Weights of a small GPT-style language model, trained from scratch on English Wikipedia: no biases in attention or MLP.
Each number is 50 + 12 x the weight over its row's rms, rounded and kept within 0 to 99. Layers, rows and columns count from 0. The size before them is the row's rms in percent of the matrix's.

# layer 3 MLP down (transposed), 1152x576, rms 0.0976, rows 189-201, columns 192-383
098:61 34 49 40 41 50 43 63 51 43 27 63 45 66 43 41 35 46 52 51 38 33 44 57 44 48 33 61 48 55 38 40 47 59 32 35 44 62 49 49 51 54 69 46 30 43 58 34 32 49 54 34 42 34 41 64 62 57 52 51 22 34 64 42 34 66 58 45 43 47 39 58 70 43 43 50 55 59 45 58 49 55 42 46 18 39 64 49 60 62 55 57 46 41 49 59 35 51 52 59 44 43 49 29 68 38 47 42 71 59 46 53 73 36 66 53 51 32 32 43 56 50 47 56 46 49 55 79 43 45 38 41 64 72 43 32 38 54 37 46 60 61 82 52 28 59 85 65 46 49 57 65 55 45 30 57 57 40 57 28 30 49 50 62 46 50 71 56 44 28 41 51 34 31 65 32 77 53 68 56 47 41 63 42 45 60 58 46 55 63 66 40
094:48 39 44 60 59 25 40 57 38 40 40 60 57 53 15 46 35 48 39 68 52 65 25 56 62 48 74 55 43 44 51 41 40 52 59 36 65 70 47 48 57 40 56 30 44 68 54 64 67 60 42 74 47 37 46 61 48 56 59 44 49 51 56 49 46 41 51 36 51 65 40 40 42 38 53 75 36 50 49 49 51 58 33 74 54 59 78 37 62 55 37 39 43 40 62 57 48 59 44 54 47 46 14 25 22 56 50 56 45 47 58 48 52 33 63 50 42 51 59 48 26 40 33 49 56 57 50 50 44 58 59 50 80 65 43 53 46 54 39 56 33 36 47 62 57 42 62 46 59 61 20 50 80 53 36 48 40 38 42 37 22 48 51 53 23 48 37 61 45 55 48 65 59 38 78 65 31 53 57 58 42 52 55 47 41 44 56 42 70 44 39 61
107:41 62 40 52 65 31 47 51 32 36 54 34 53 38 46 32 42 52 47 50 61 51 49 70 43 46 51 39 53 35 44 60 69 44 45 59 48 47 19 39 65 77 58 62 36 19 65 59 54 50 55 47 51 81 47 60 48 47 65 44 70 63 43 52 52 43 50 47 62 46 32 53 36 49 60 41 64 39 53 45 51 53 67 71 52 46 66 65 36 33 55 61 47 52 59 39 63 48 58 57 59 63 41 68 58 34 60 55 63 55 66 51 67 46 64 66 38 60 38 53 48 61 56 48 48 51 34 61 57 55 72 71 43 39 59 45 51 55 56 41 52 45 55 68 75 25 65 60 49 32 40 63 44 23 49 58 66 38 61 56 44 37 61 38 68 38 64 51 57 29 52 43 45 44 43 60 58 50 68 44 49 44 56 39 46 34 43 42 60 72 39 17
097:47 54 36 73 49 30 70 40 65 29 61 64 68 59 52 28 50 56 59 57 49 71 63 50 64 19 34 54 35 41 49 47 46 38 59 29 57 50 47 32 54 72 57 67 47 51 43 68 77 39 65 42 42 59 33 45 61 42 57 40 35 53 49 34 51 50 46 50 60 44 40 45 57 52 43 45 58 50 59 54 55 64 62 26 45 44 34 76 55 51 62 51 37 58 58 70 39 38 67 35 63 46 67 45 27 53 54 41 45 54 60 37 58 58 65 66 57 56 53 67 38 53 52 44 58 65 67 53 40 54 53 48 45 72 38 53 71 64 35 55 57 58 49 47 63 52 47 53 45 29 47 36 34 50 44 49 68 39 72 69 57 46 34 53 45 57 44 48 33 56 33 83 55 49 42 34 48 31 55 52 40 65 42 34 58 56 42 34 60 38 55 49
106:35 57 50 68 37 48 33 49 73 32 41 35 39 73 34 46 66 50 55 46 33 60 57 60 40 61 55 42 60 29 54 34 40 64 60 51 65 68 28 20 37 63 53 46 43 42 39 67 53 51 49 83 52 52 36 41 56 59 42 55 56 45 49 61 56 30 42 48 55 36 41 35 33 54 52 60 50 54 41 32 42 59 46 58 41 41 34 50 46 27 59 50 64 49 41 61 54 50 45 63 37 55 54 32 47 52 54 36 45 44 45 52 79 60 44 61 52 40 56 41 36 58 55 51 54 51 35 46 37 49 64 48 48 54 75 46 50 50 59 44 66 62 50 31 44 47 53 36 55 63 57 48 54 43 68 37 51 80 32 44 75 82 30 70 47 30 56 58 31 55 71 55 69 41 42 54 32 38 57 64 49 36 52 36 57 53 29 66 51 60 56 50
082:42 75 45 69 44 46 37 63 64 51 54 30 72 57 56 49 63 48 18 38 51 60 40 55 33 49 49 57 51 60 41 41 42 52 31 49 53 36 39 51 67 51 46 56 50 45 46 55 49 42 57 69 43 40 50 53 52 53 55 77 25 52 44 38 40 66 31 43 37 35 46 65 59 69 55 35 45 55 58 36 56 55 53 50 52 47 53 59 60 60 37 37 42 57 43 49 64 72 62 50 51 35 49 43 48 60 55 51 66 38 45 57 38 39 63 47 44 23 53 33 48 19 56 62 38 53 48 71 65 50 58 48 37 52 45 71 32 47 59 54 50 48 74 42 47 41 38 47 52 29 73 61 48 44 50 47 46 35 39 53 49 57 45 59 32 53 65 62 56 46 66 43 63 15 49 70 54 68 60 40 62 60 47 57 48 53 30 45 36 57 61 51
099:69 44 65 44 20 44 66 56 60 48 76 48 58 53 43 49 52 26 55 62 74 39 46 45 36 64 68 43 67 42 55 86 57 34 66 56 29 50 61 38 61 33 58 54 71 66 38 78 64 62 33 55 39 60 71 49 54 48 48 58 30 44 55 63 55 59 54 55 32 56 36 52 44 40 39 24 38 20 29 38 54 32 47 44 31 68 51 44 48 59 33 49 38 52 62 40 37 32 50 57 51 33 45 67 54 38 43 43 38 64 47 43 53 47 36 65 57 49 70 43 48 54 56 63 58 53 57 50 61 25 52 59 49 40 42 54 29 60 67 35 52 38 61 52 53 31 48 50 58 63 36 73 34 60 63 76 64 44 51 31 65 41 47 53 41 58 41 63 72 38 59 29 62 46 48 48 38 59 47 22 47 59 56 53 63 48 73 64 33 83 35 36
099:58 58 52 71 62 48 39 61 48 61 47 36 64 63 43 31 57 32 59 50 30 56 63 50 54 56 68 44 47 50 33 41 53 41 45 56 42 48 31 36 38 47 35 39 64 56 54 43 56 49 31 44 53 57 50 67 43 69 81 69 52 32 64 24 49 47 50 49 46 33 55 64 64 51 48 40 54 23 30 48 55 36 46 29 65 50 74 60 42 45 70 67 32 55 51 39 53 35 38 43 47 61 42 55 54 48 63 43 91 72 50 55 21 60 47 65 40 45 38 59 47 25 37 51 46 64 48 69 26 35 41 51 61 46 50 34 54 55 50 52 36 50 63 46 52 36 52 51 50 57 68 63 60 60 21 51 59 54 48 58 63 65 43 46 60 48 52 74 33 51 30 71 42 48 64 42 44 45 63 37 71 46 52 66 58 36 61 75 57 53 55 34
094:61 72 49 56 56 47 54 44 52 43 36 67 44 49 41 57 47 66 49 30 81 48 61 69 55 52 41 54 79 49 39 39 46 41 42 57 41 38 40 61 34 59 50 58 42 60 70 50 75 29 52 68 43 45 65 45 67 54 29 63 39 53 41 49 39 76 56 54 29 52 52 59 49 38 57 67 55 47 77 48 48 37 29 53 51 57 63 43 61 48 49 72 55 61 65 47 44 89 41 52 32 67 54 53 55 64 51 56 42 63 67 67 39 56 68 62 52 48 57 40 41 59 55 38 49 74 68 55 30 43 39 50 66 40 50 52 33 34 51 33 39 60 36 53 47 37 54 54 69 39 35 29 35 41 46 36 34 42 58 31 51 63 36 64 53 32 52 62 72 51 61 53 50 70 42 47 41 65 67 51 49 50 48 79 54 50 62 69 45 47 37 43
098:48 42 65 41 77 54 47 49 67 45 39 45 53 48 55 66 48 32 50 50 45 43 59 36 56 38 51 53 51 56 44 49 52 47 40 67 74 64 48 54 59 66 35 27 38 50 35 50 70 65 47 11 36 51 52 64 48 54 41 49 60 60 57 50 26 61 52 52 37 49 33 22 59 39 73 36 45 19 53 40 66 46 55 56 48 43 33 39 60 58 62 53 47 52 33 53 48 48 43 56 51 54 52 50 54 29 60 47 37 37 55 44 52 66 60 39 41 45 79 63 57 24 26 41 47 54 52 58 48 66 51 28 59 52 51 40 55 68 26 36 37 59 61 49 36 40 46 54 53 45 43 64 38 63 51 40 33 40 54 67 63 79 62 62 47 38 57 44 40 54 61 61 59 59 53 55 99 79 46 65 61 73 34 44 74 42 47 62 62 57 47 58
106:41 49 52 65 41 51 51 53 45 62 74 38 57 46 41 63 61 39 60 43 47 62 37 23 60 51 56 57 53 37 38 55 37 48 48 24 57 59 57 32 28 61 45 55 64 38 54 56 48 56 80 63 42 60 65 57 37 60 45 52 41 37 48 60 40 32 46 37 61 35 51 43 47 52 32 32 57 62 61 51 24 44 44 55 34 51 43 42 51 58 66 43 60 54 59 58 10 42 36 46 32 73 49 39 55 57 45 43 67 31 56 46 44 57 32 51 52 63 48 57 40 53 57 67 44 59 46 55 51 32 47 55 38 47 38 38 71 51 31 65 54 64 57 36 61 54 66 50 29 61 59 63 59 65 57 53 50 64 55 65 32 50 54 44 41 34 63 43 46 65 46 47 29 38 50 28 52 55 68 48 46 43 57 43 43 72 36 46 48 48 58 58
098:71 40 49 44 45 67 48 97 48 49 48 47 57 33 65 35 50 60 49 56 55 57 45 46 58 40 57 55 56 47 55 64 67 50 32 42 66 50 56 77 35 51 64 38 64 65 54 50 29 61 63 39 56 68 74 51 59 52 34 51 43 65 62 65 51 31 35 49 47 53 59 63 51 60 43 42 71 58 59 56 56 58 41 31 55 52 52 34 40 56 60 44 42 53 52 37 58 55 54 51 37 65 57 75 44 43 47 40 51 66 64 50 66 62 61 55 42 59 50 47 26 40 49 44 38 45 55 50 51 39 54 56 50 58 45 58 64 60 50 51 72 55 47 34 41 55 82 46 42 33 65 41 44 67 56 30 42 59 58 62 40 61 42 61 47 73 81 32 59 67 67 58 41 50 62 49 56 41 42 42 53 45 49 35 53 55 72 59 52 50 46 37
107:78 44 53 45 37 35 55 60 42 42 59 65 55 48 56 64 51 31 41 53 57 61 44 20 53 43 55 69 64 62 62 64 53 59 60 62 44 68 60 53 54 55 62 43 53 47 29 59 66 53 44 62 44 77 26 42 36 60 34 43 56 29 44 38 41 41 41 64 47 57 37 30 49 74 79 48 70 51 43 56 45 35 52 26 46 52 59 55 39 42 54 33 45 58 52 56 69 62 23 41 47 46 60 32 58 48 55 47 54 48 57 55 44 55 58 54 33 36 53 59 38 70 39 55 60 50 55 13 70 58 41 51 56 50 54 57 27 36 52 28 63 59 51 62 51 38 51 61 57 50 44 50 37 69 43 57 52 62 75 19 32 45 74 38 73 40 43 50 50 60 44 59 61 46 61 54 55 54 57 31 52 43 56 28 54 19 74 61 49 47 51 78
# layer 3 MLP gate, 1152x576, rms 0.0997, rows 190-201, columns 192-383
088:31 67 55 27 50 34 45 43 54 40 69 76 50 57 61 53 48 47 61 57 64 36 34 46 54 54 71 61 70 68 68 67 45 49 50 33 53 57 27 62 11 36 33 38 49 58 62 44 29 52 53 56 57 57 38 49 60 34 58 32 40 42 42 26 26 57 57 60 72 40 42 51 59 34 48 49 68 31 44 41 58 50 48 49 47 42 45 40 38 68 34 31 52 45 53 38 29 54 50 48 42 49 45 53 45 63 48 60 70 45 73 54 51 50 38 63 41 77 35 48 31 60 84 41 60 43 42 55 57 30 43 48 38 30 63 50 64 41 43 58 41 29 59 57 40 60 40 56 59 50 53 57 57 50 67 55 32 65 62 52 51 64 71 43 26 45 59 54 47 58 51 61 67 25 40 58 57 78 57 68 37 83 56 72 58 48 42 56 65 70 33 54
103:38 49 56 30 44 50 48 66 52 44 47 50 60 49 32 51 36 39 51 38 71 64 51 48 51 51 39 67 72 52 46 54 67 43 51 66 55 46 50 66 55 61 50 44 34 48 54 37 79 45 69 31 64 63 59 31 74 37 49 81 40 64 46 13 32 51 68 52 38 50 45 44 67 46 39 52 70 47 45 58 53 49 44 41 65 45 52 61 39 63 65 38 63 48 60 31 63 49 54 40 69 48 46 37 34 33 47 41 40 50 54 47 49 57 51 68 54 90 30 58 49 64 52 56 66 61 49 39 43 50 62 47 43 51 44 43 74 46 48 50 49 56 44 49 51 57 59 23 42 52 42 61 57 27 49 41 54 27 43 55 49 61 45 67 56 56 44 42 45 53 59 43 36 67 52 27 64 53 50 66 27 39 55 29 29 51 43 68 72 48 52 48
095:48 66 49 31 29 41 56 50 65 28 61 58 40 33 27 54 55 49 35 65 64 47 48 66 50 33 64 35 57 54 41 50 78 25 59 48 59 57 38 23 46 70 61 26 65 65 70 50 47 47 29 57 45 51 54 66 61 77 53 77 45 58 32 53 48 71 49 52 69 44 38 47 41 50 58 49 61 51 42 73 44 54 37 56 40 61 45 57 69 75 35 49 56 53 62 28 46 48 42 46 52 54 67 57 42 42 46 50 47 41 13 61 45 61 53 63 61 56 33 69 56 37 59 40 43 47 51 55 35 61 44 57 43 34 33 56 71 46 30 52 53 55 45 66 27 57 33 35 40 48 57 67 53 25 49 50 45 62 19 48 47 40 68 39 59 37 41 41 46 50 61 65 44 53 48 48 40 78 38 32 32 43 44 40 50 52 59 66 54 35 41 51
101:75 30 35 54 52 51 57 46 46 50 44 73 53 46 43 59 41 51 71 40 45 44 54 53 46 58 21 65 59 60 54 67 40 49 66 60 42 60 56 66 52 50 49 45 52 47 39 58 56 48 58 55 52 55 48 41 44 43 55 56 48 45 67 52 42 74 54 60 62 58 25 59 48 46 67 48 61 47 55 51 52 51 61 49 54 65 44 42 34 42 53 40 69 48 46 35 44 47 44 63 52 39 37 52 91 43 61 30 41 43 41 62 47 47 54 58 51 49 57 45 63 53 47 45 41 53 57 40 52 45 56 51 38 45 50 73 54 54 42 68 54 67 53 50 53 73 60 61 33 61 51 55 56 23 39 34 42 50 41 35 49 68 55 41 59 48 46 59 66 38 40 36 35 48 52 53 35 59 30 54 48 65 69 54 64 44 57 50 33 53 57 51
090:37 40 53 31 51 55 78 60 46 56 41 54 25 38 51 57 33 44 63 54 57 58 50 40 51 52 43 39 55 45 75 35 54 40 63 47 46 99 41 59 42 55 34 40 58 54 50 44 61 63 34 37 42 53 51 51 24 30 48 37 67 37 49 42 52 30 58 50 44 58 57 33 45 42 65 60 38 42 49 60 49 40 50 72 41 26 54 39 49 42 59 61 73 55 44 52 44 40 34 60 67 58 71 54 37 54 59 51 45 57 59 50 54 58 47 55 65 54 58 40 36 72 50 38 57 54 54 34 46 56 52 31 58 41 62 41 60 46 25 46 59 39 34 68 61 47 35 55 43 65 32 52 52 72 65 75 41 65 52 57 44 50 48 61 70 42 43 42 52 62 49 47 32 70 55 40 60 26 34 58 63 31 48 35 56 56 63 45 63 46 31 28
107:73 28 51 62 54 52 47 51 40 48 55 38 27 60 58 39 45 57 70 33 51 27 39 50 80 49 60 56 68 52 44 38 41 71 53 32 61 53 40 61 47 59 67 37 50 51 49 43 46 58 58 58 49 33 51 40 50 56 49 51 61 45 63 47 40 51 64 57 39 46 59 82 53 48 56 48 59 44 58 62 46 49 65 42 51 42 45 58 58 41 43 38 51 44 56 52 50 64 49 68 48 41 53 56 41 63 46 36 35 68 54 34 40 54 42 63 45 49 45 49 31 43 49 67 46 67 46 37 46 45 47 40 43 27 60 43 61 46 44 53 29 41 37 41 47 62 51 37 39 17 31 62 53 64 21 40 48 52 46 52 40 83 66 76 62 48 38 29 53 35 54 55 27 38 75 44 38 55 63 72 52 41 48 43 52 45 54 63 29 34 76 43
090:72 59 38 33 45 57 57 55 43 52 55 36 51 64 37 46 46 44 44 50 42 47 43 58 31 39 30 24 54 42 52 51 36 47 51 35 63 56 69 40 43 53 44 52 41 55 40 46 63 43 44 48 26 57 62 57 26 25 52 45 57 52 49 50 50 60 44 56 42 42 39 53 59 44 48 74 46 75 60 44 31 79 37 61 50 39 54 44 44 36 54 39 32 34 21 47 30 71 47 39 59 33 59 40 47 33 41 50 34 55 24 39 39 45 46 48 50 36 69 48 63 43 46 56 37 52 48 27 57 51 46 55 45 52 34 42 60 63 38 41 57 63 56 46 68 55 46 67 29 43 55 54 60 58 47 48 57 49 52 55 33 54 53 37 44 28 70 47 35 33 69 37 73 34 55 36 44 82 65 52 38 49 48 59 43 47 48 41 35 41 53 53
091:42 42 41 55 77 35 62 28 77 35 65 40 47 22 47 33 60 42 59 55 56 54 51 71 53 60 40 80 63 61 61 46 53 48 72 50 61 42 43 29 41 41 54 31 52 53 53 50 50 36 60 44 23 33 64 42 53 38 51 44 46 45 75 42 27 80 65 59 56 44 56 69 60 49 71 75 56 64 54 49 53 46 40 45 42 53 38 75 56 56 67 64 69 40 58 54 57 53 54 62 51 30 35 56 73 53 45 67 58 67 58 47 42 65 72 49 40 42 54 65 48 46 46 46 42 58 57 58 54 42 33 71 54 37 23 56 29 53 65 40 39 52 64 55 53 58 46 41 45 33 45 55 49 31 46 40 67 48 53 49 41 40 38 56 60 70 49 62 53 42 86 44 48 50 64 33 52 49 63 32 50 22 47 56 62 49 64 43 48 39 56 68
091:57 32 20 45 66 60 51 40 59 46 53 63 51 51 52 44 46 54 31 67 48 55 59 66 41 39 51 30 55 49 21 53 54 63 39 49 53 39 53 46 36 44 49 55 35 49 61 49 51 33 62 69 51 52 48 47 45 46 45 40 48 52 52 40 36 56 45 54 57 52 39 54 63 44 39 74 63 64 48 64 39 22 42 55 48 31 55 58 51 49 51 50 50 43 36 48 53 60 46 52 64 63 44 62 69 60 63 62 53 55 60 54 75 35 40 65 59 48 48 45 35 57 71 47 61 37 47 56 73 48 61 60 46 38 14 38 51 52 40 36 48 59 54 36 78 55 66 77 64 22 44 17 42 33 48 44 44 74 18 46 61 49 75 61 72 58 52 62 60 58 47 47 83 62 55 37 35 60 46 49 36 56 59 42 39 41 61 37 50 60 42 46
096:51 89 57 47 31 51 66 56 32 54 52 44 44 54 52 54 62 48 53 58 39 36 49 50 43 56 54 67 40 50 68 55 67 58 63 60 49 61 45 45 61 64 34 53 36 30 40 61 45 36 65 52 51 55 60 70 61 15 48 42 61 59 53 57 40 45 65 46 39 39 50 58 61 52 51 52 82 41 49 38 37 39 48 47 45 57 49 46 37 56 58 55 33 49 47 54 61 63 53 56 19 49 46 40 67 48 32 37 33 40 67 46 56 60 48 87 48 60 65 34 82 59 59 45 52 44 67 47 39 46 70 37 42 36 78 64 55 40 24 44 50 49 68 61 64 47 32 42 34 57 25 65 47 74 22 39 53 69 41 62 29 43 45 51 50 54 23 52 39 64 62 69 44 54 50 58 53 64 44 37 42 49 43 65 70 29 52 47 78 49 55 44
092:34 65 35 52 61 42 31 45 60 89 76 67 49 48 40 48 50 58 61 49 71 47 47 37 49 48 42 58 46 55 49 39 34 58 52 38 20 40 46 32 54 51 43 69 51 19 58 51 47 58 29 40 48 44 20 34 40 51 46 60 68 49 25 62 42 66 64 52 76 53 58 51 37 47 54 50 29 33 32 58 28 54 38 52 75 36 35 39 51 64 69 68 51 54 42 48 48 52 51 31 58 47 39 33 33 49 42 70 56 42 42 57 68 48 59 55 77 48 62 31 54 44 39 56 61 39 46 62 44 52 52 45 48 42 58 36 58 43 38 53 50 50 40 41 53 61 26 54 32 55 39 62 51 57 50 63 64 51 42 40 62 44 34 53 59 39 42 55 55 19 46 57 54 74 66 51 53 47 50 58 40 54 62 67 76 25 66 75 30 48 36 48
095:42 60 75 56 77 61 44 60 67 57 62 75 30 30 45 40 51 54 66 70 57 37 37 44 41 33 43 35 51 77 56 47 55 54 50 50 54 39 60 76 41 32 44 49 58 27 51 59 55 47 37 37 68 46 58 48 75 56 47 59 45 58 43 67 42 49 72 51 65 50 37 33 41 53 60 34 48 50 32 50 79 58 48 50 43 31 36 30 56 63 56 60 64 50 54 48 54 58 40 52 39 45 48 42 61 55 35 67 39 47 46 51 53 52 58 59 66 41 45 52 63 60 54 50 58 57 56 39 40 44 53 53 61 60 41 77 64 64 51 47 51 87 28 54 43 40 34 68 28 35 26 43 42 20 25 43 44 41 46 49 45 54 76 57 58 76 48 30 61 35 33 51 45 59 63 65 35 52 43 45 54 33 47 56 72 24 54 51 44 54 43 46
# layer 3 MLP up, 1152x576, rms 0.104, rows 190-201, columns 192-383
100:37 48 52 42 45 61 50 53 60 46 51 52 76 49 46 43 54 35 37 46 51 47 44 40 40 74 60 54 48 61 57 39 37 48 31 47 43 37 61 54 48 56 32 68 24 68 14 54 60 53 76 40 55 31 60 69 41 38 40 40 45 39 63 51 70 39 71 46 53 40 64 69 47 74 51 56 32 59 53 50 55 36 37 61 44 72 53 36 47 40 40 44 55 41 42 46 58 47 58 67 57 70 38 60 44 54 65 49 47 68 54 57 72 42 37 51 19 58 63 60 47 44 22 46 63 76 41 68 45 56 53 68 37 41 39 44 58 72 58 54 69 53 48 55 64 53 61 45 37 52 59 49 51 61 54 62 33 51 51 71 58 55 45 56 67 58 54 63 61 42 53 50 40 59 63 57 59 67 37 48 62 44 51 53 55 49 60 49 50 57 52 57
095:39 37 64 43 49 41 56 47 49 56 43 51 62 69 56 15 68 52 57 41 71 63 61 49 66 55 51 66 56 58 39 59 41 42 66 64 67 55 58 48 65 56 46 39 57 57 33 60 58 40 76 41 45 39 73 54 51 32 51 70 56 48 75 52 55 47 51 61 58 54 36 45 74 23 49 43 42 51 57 60 67 45 39 69 32 61 54 58 62 35 47 48 45 38 34 53 48 56 55 57 61 50 47 64 45 54 56 38 47 43 60 43 49 58 76 53 65 74 58 54 38 46 41 53 39 52 46 37 59 75 39 40 47 45 54 56 50 48 82 48 54 61 73 38 09 52 46 42 58 61 69 57 56 59 79 55 30 32 25 53 42 49 80 38 69 58 50 55 55 49 62 56 38 61 53 61 71 75 50 53 48 47 59 41 53 50 60 63 74 56 26 55
090:77 49 38 59 53 51 53 31 49 39 41 42 35 52 27 21 63 49 44 49 52 64 43 50 49 44 73 35 34 57 42 42 36 10 62 47 63 46 26 47 27 53 60 50 47 45 69 50 36 71 41 33 27 50 51 43 49 51 49 39 41 67 41 40 58 57 70 79 61 37 50 31 53 44 42 52 55 55 61 49 59 48 59 39 29 10 55 56 67 59 56 64 50 54 61 48 53 44 61 40 84 24 44 49 46 39 47 43 54 51 53 52 46 52 34 54 62 49 55 63 37 60 65 37 46 48 47 50 70 45 38 70 69 59 27 51 35 46 70 62 45 80 50 37 41 69 71 48 67 55 54 32 52 50 31 30 55 63 40 58 56 39 49 47 51 35 50 62 52 55 42 37 63 50 60 30 83 43 56 72 41 58 47 53 35 65 31 43 51 46 69 74
095:37 37 35 84 47 50 55 45 84 56 80 45 54 62 53 44 65 25 62 57 43 40 56 55 49 49 44 55 52 60 53 55 52 38 40 55 52 70 42 53 29 69 43 50 45 64 56 67 32 67 31 52 28 61 32 49 45 57 55 51 44 27 60 59 65 61 64 55 65 18 53 54 60 38 77 51 54 53 39 49 47 56 48 64 36 58 43 36 25 46 70 36 62 67 47 30 42 46 50 55 55 62 54 54 53 50 70 63 54 22 28 46 54 52 57 58 48 37 68 45 34 42 53 61 64 40 48 33 55 60 72 42 27 56 52 81 51 54 58 32 27 55 44 49 48 49 54 68 30 70 56 75 49 38 43 49 72 54 56 41 50 70 32 41 51 58 35 47 45 39 32 52 63 42 68 33 39 63 28 29 48 50 53 51 45 35 44 51 54 60 70 55
097:57 29 57 21 46 54 70 47 39 46 36 47 38 42 50 37 37 63 70 37 38 37 46 38 50 67 59 64 56 48 48 60 58 59 61 41 43 68 60 62 38 50 48 73 48 50 55 46 72 53 40 66 59 63 35 50 38 16 54 37 73 48 52 60 58 44 55 62 49 47 52 28 56 53 57 54 61 44 53 60 43 53 56 40 53 32 64 43 31 43 59 60 57 38 45 61 41 16 44 54 49 47 33 61 61 49 47 53 37 53 47 36 54 43 44 45 56 69 40 52 72 47 31 31 58 50 60 36 25 49 38 59 60 58 43 43 54 54 28 68 49 42 28 63 51 47 63 53 51 78 39 49 34 49 70 56 75 73 58 43 48 52 26 50 55 53 52 47 51 66 48 39 62 78 77 34 38 40 31 75 38 54 47 45 47 68 65 54 78 40 40 52
112:90 51 49 40 40 43 36 53 47 57 57 42 41 54 34 49 50 55 48 48 41 37 36 65 51 55 55 39 55 51 32 76 41 39 50 35 50 38 47 44 48 57 57 28 53 42 50 66 36 69 53 75 48 60 60 44 48 58 58 45 53 49 57 54 58 53 62 45 64 53 32 65 54 42 62 61 69 52 60 42 55 44 66 51 54 48 37 42 51 39 30 44 47 32 36 48 45 75 36 25 58 54 63 46 56 50 57 46 37 61 49 48 35 33 41 48 40 69 55 55 41 47 52 67 48 54 52 71 35 53 37 44 39 66 47 59 34 29 30 49 40 63 37 54 37 43 48 57 55 51 59 48 55 53 22 43 29 42 33 33 46 61 55 41 43 46 42 78 50 49 49 51 46 57 75 54 48 48 48 63 34 54 44 37 47 26 44 59 27 47 62 51
096:49 45 68 57 49 43 66 46 26 53 78 52 39 48 61 55 56 63 36 57 64 48 64 56 39 52 55 44 46 57 66 32 34 67 27 67 40 27 55 44 48 39 46 43 43 57 71 55 56 61 41 44 77 51 57 39 45 64 60 38 44 61 57 53 33 42 54 43 37 71 47 47 52 48 40 56 42 52 44 14 65 49 44 80 57 58 34 48 50 36 50 86 63 53 38 52 54 50 55 63 57 44 35 29 34 51 74 39 51 49 52 59 66 68 48 87 63 55 43 64 65 50 46 69 43 57 58 41 55 79 69 61 54 64 40 82 49 35 58 75 35 48 41 49 47 31 54 63 58 62 51 51 36 19 37 59 40 50 39 46 49 49 46 67 77 48 42 52 46 55 59 65 45 40 43 65 69 42 39 54 66 36 44 41 37 39 44 40 37 55 22 49
092:61 59 59 54 45 65 43 48 62 54 42 50 48 82 57 39 49 41 42 37 35 37 24 45 52 46 40 64 52 47 47 66 58 65 53 67 52 40 55 61 70 42 51 41 38 53 85 31 17 66 48 64 64 48 30 48 58 74 58 51 53 67 51 52 47 46 56 39 36 37 53 53 44 42 49 75 26 46 50 44 59 46 56 54 54 58 63 53 43 50 48 12 53 64 56 70 30 61 44 57 69 55 55 45 30 53 65 45 60 43 57 49 52 53 43 68 46 63 53 54 41 37 38 52 40 45 40 64 32 42 43 55 34 40 31 51 70 49 76 65 49 48 47 52 31 39 45 40 55 51 58 57 51 47 41 52 70 44 59 75 39 52 54 51 51 39 56 34 63 52 56 47 29 64 45 47 43 47 58 36 56 48 62 52 18 57 34 41 58 37 66 59
094:54 55 54 65 53 61 43 51 47 60 50 51 62 59 47 48 59 38 51 38 62 60 35 52 64 59 58 45 53 40 55 42 45 55 68 60 55 62 51 56 61 44 56 34 55 61 57 60 73 41 46 31 67 58 56 13 63 77 39 56 62 44 45 47 39 42 67 32 48 39 29 39 36 47 58 63 27 50 36 51 63 75 55 57 43 66 52 39 33 42 74 69 32 37 61 47 50 44 51 68 64 41 51 35 48 52 34 58 42 49 41 44 27 58 48 47 35 45 57 57 76 44 46 49 65 54 50 35 33 59 61 60 55 74 56 66 30 57 50 46 54 53 50 69 43 44 44 42 48 81 52 82 61 51 47 53 65 44 68 54 55 64 36 56 31 46 61 41 43 35 37 53 34 27 43 45 57 44 44 33 53 38 39 57 52 74 41 46 57 18 51 76
104:65 47 46 57 55 49 54 56 39 56 47 55 31 38 42 76 73 44 35 41 71 41 43 39 71 39 31 60 40 47 45 45 51 46 56 55 58 25 49 34 39 54 57 56 47 25 51 40 44 41 49 68 45 55 47 75 50 40 38 32 38 54 46 60 31 52 53 75 54 38 50 79 71 55 49 65 38 77 61 41 46 45 45 38 29 66 68 66 48 37 47 55 50 30 39 62 25 53 61 59 44 54 33 47 67 61 48 58 46 52 58 48 62 69 37 48 55 62 62 60 56 53 40 62 49 52 38 63 40 56 73 54 42 38 49 36 60 74 22 33 50 48 68 35 41 45 47 34 52 54 59 33 41 59 42 32 47 50 42 71 48 46 34 27 45 62 53 49 63 28 28 48 44 58 78 46 42 55 35 45 24 55 56 62 28 35 54 50 44 55 55 68
087:37 70 33 62 47 55 27 65 58 92 47 77 50 46 38 58 42 42 66 57 65 52 36 50 36 28 57 53 58 54 32 32 55 62 49 34 18 60 63 60 48 65 54 51 56 35 59 50 17 60 33 64 55 57 59 49 30 54 50 73 62 37 34 60 32 70 51 60 54 37 52 61 54 62 32 60 44 52 46 39 57 57 39 45 84 54 42 50 51 52 76 76 48 51 37 45 38 61 53 40 47 46 49 58 33 45 52 51 39 84 74 62 65 45 53 62 46 55 41 38 37 55 44 48 58 32 56 41 42 35 50 36 49 37 50 42 58 47 37 37 59 63 54 35 49 53 49 55 42 54 53 55 32 60 64 44 56 48 35 40 47 28 23 49 50 56 65 53 54 39 53 64 46 73 63 41 50 57 52 41 49 50 49 28 50 37 68 54 51 49 55 41
094:40 47 61 51 47 54 34 46 48 45 55 14 54 48 38 66 44 47 39 64 55 36 44 54 61 54 54 48 61 57 49 51 53 61 49 46 58 37 66 40 73 50 44 43 64 54 41 40 41 60 60 57 70 52 34 48 66 48 50 29 56 55 53 29 39 54 60 49 49 47 55 42 56 56 71 26 65 48 46 45 66 50 40 46 69 40 73 52 37 42 42 61 38 39 73 53 54 46 50 75 38 58 43 55 44 59 57 35 40 41 59 44 60 44 40 35 48 52 36 46 61 56 63 57 26 55 67 56 72 48 43 40 55 53 49 37 54 56 78 64 61 32 57 35 40 58 66 58 32 37 56 59 52 60 54 89 82 53 54 56 82 52 58 56 56 60 43 57 50 45 45 49 44 45 59 66 60 40 40 46 56 26 78 48 67 32 69 63 66 53 47 39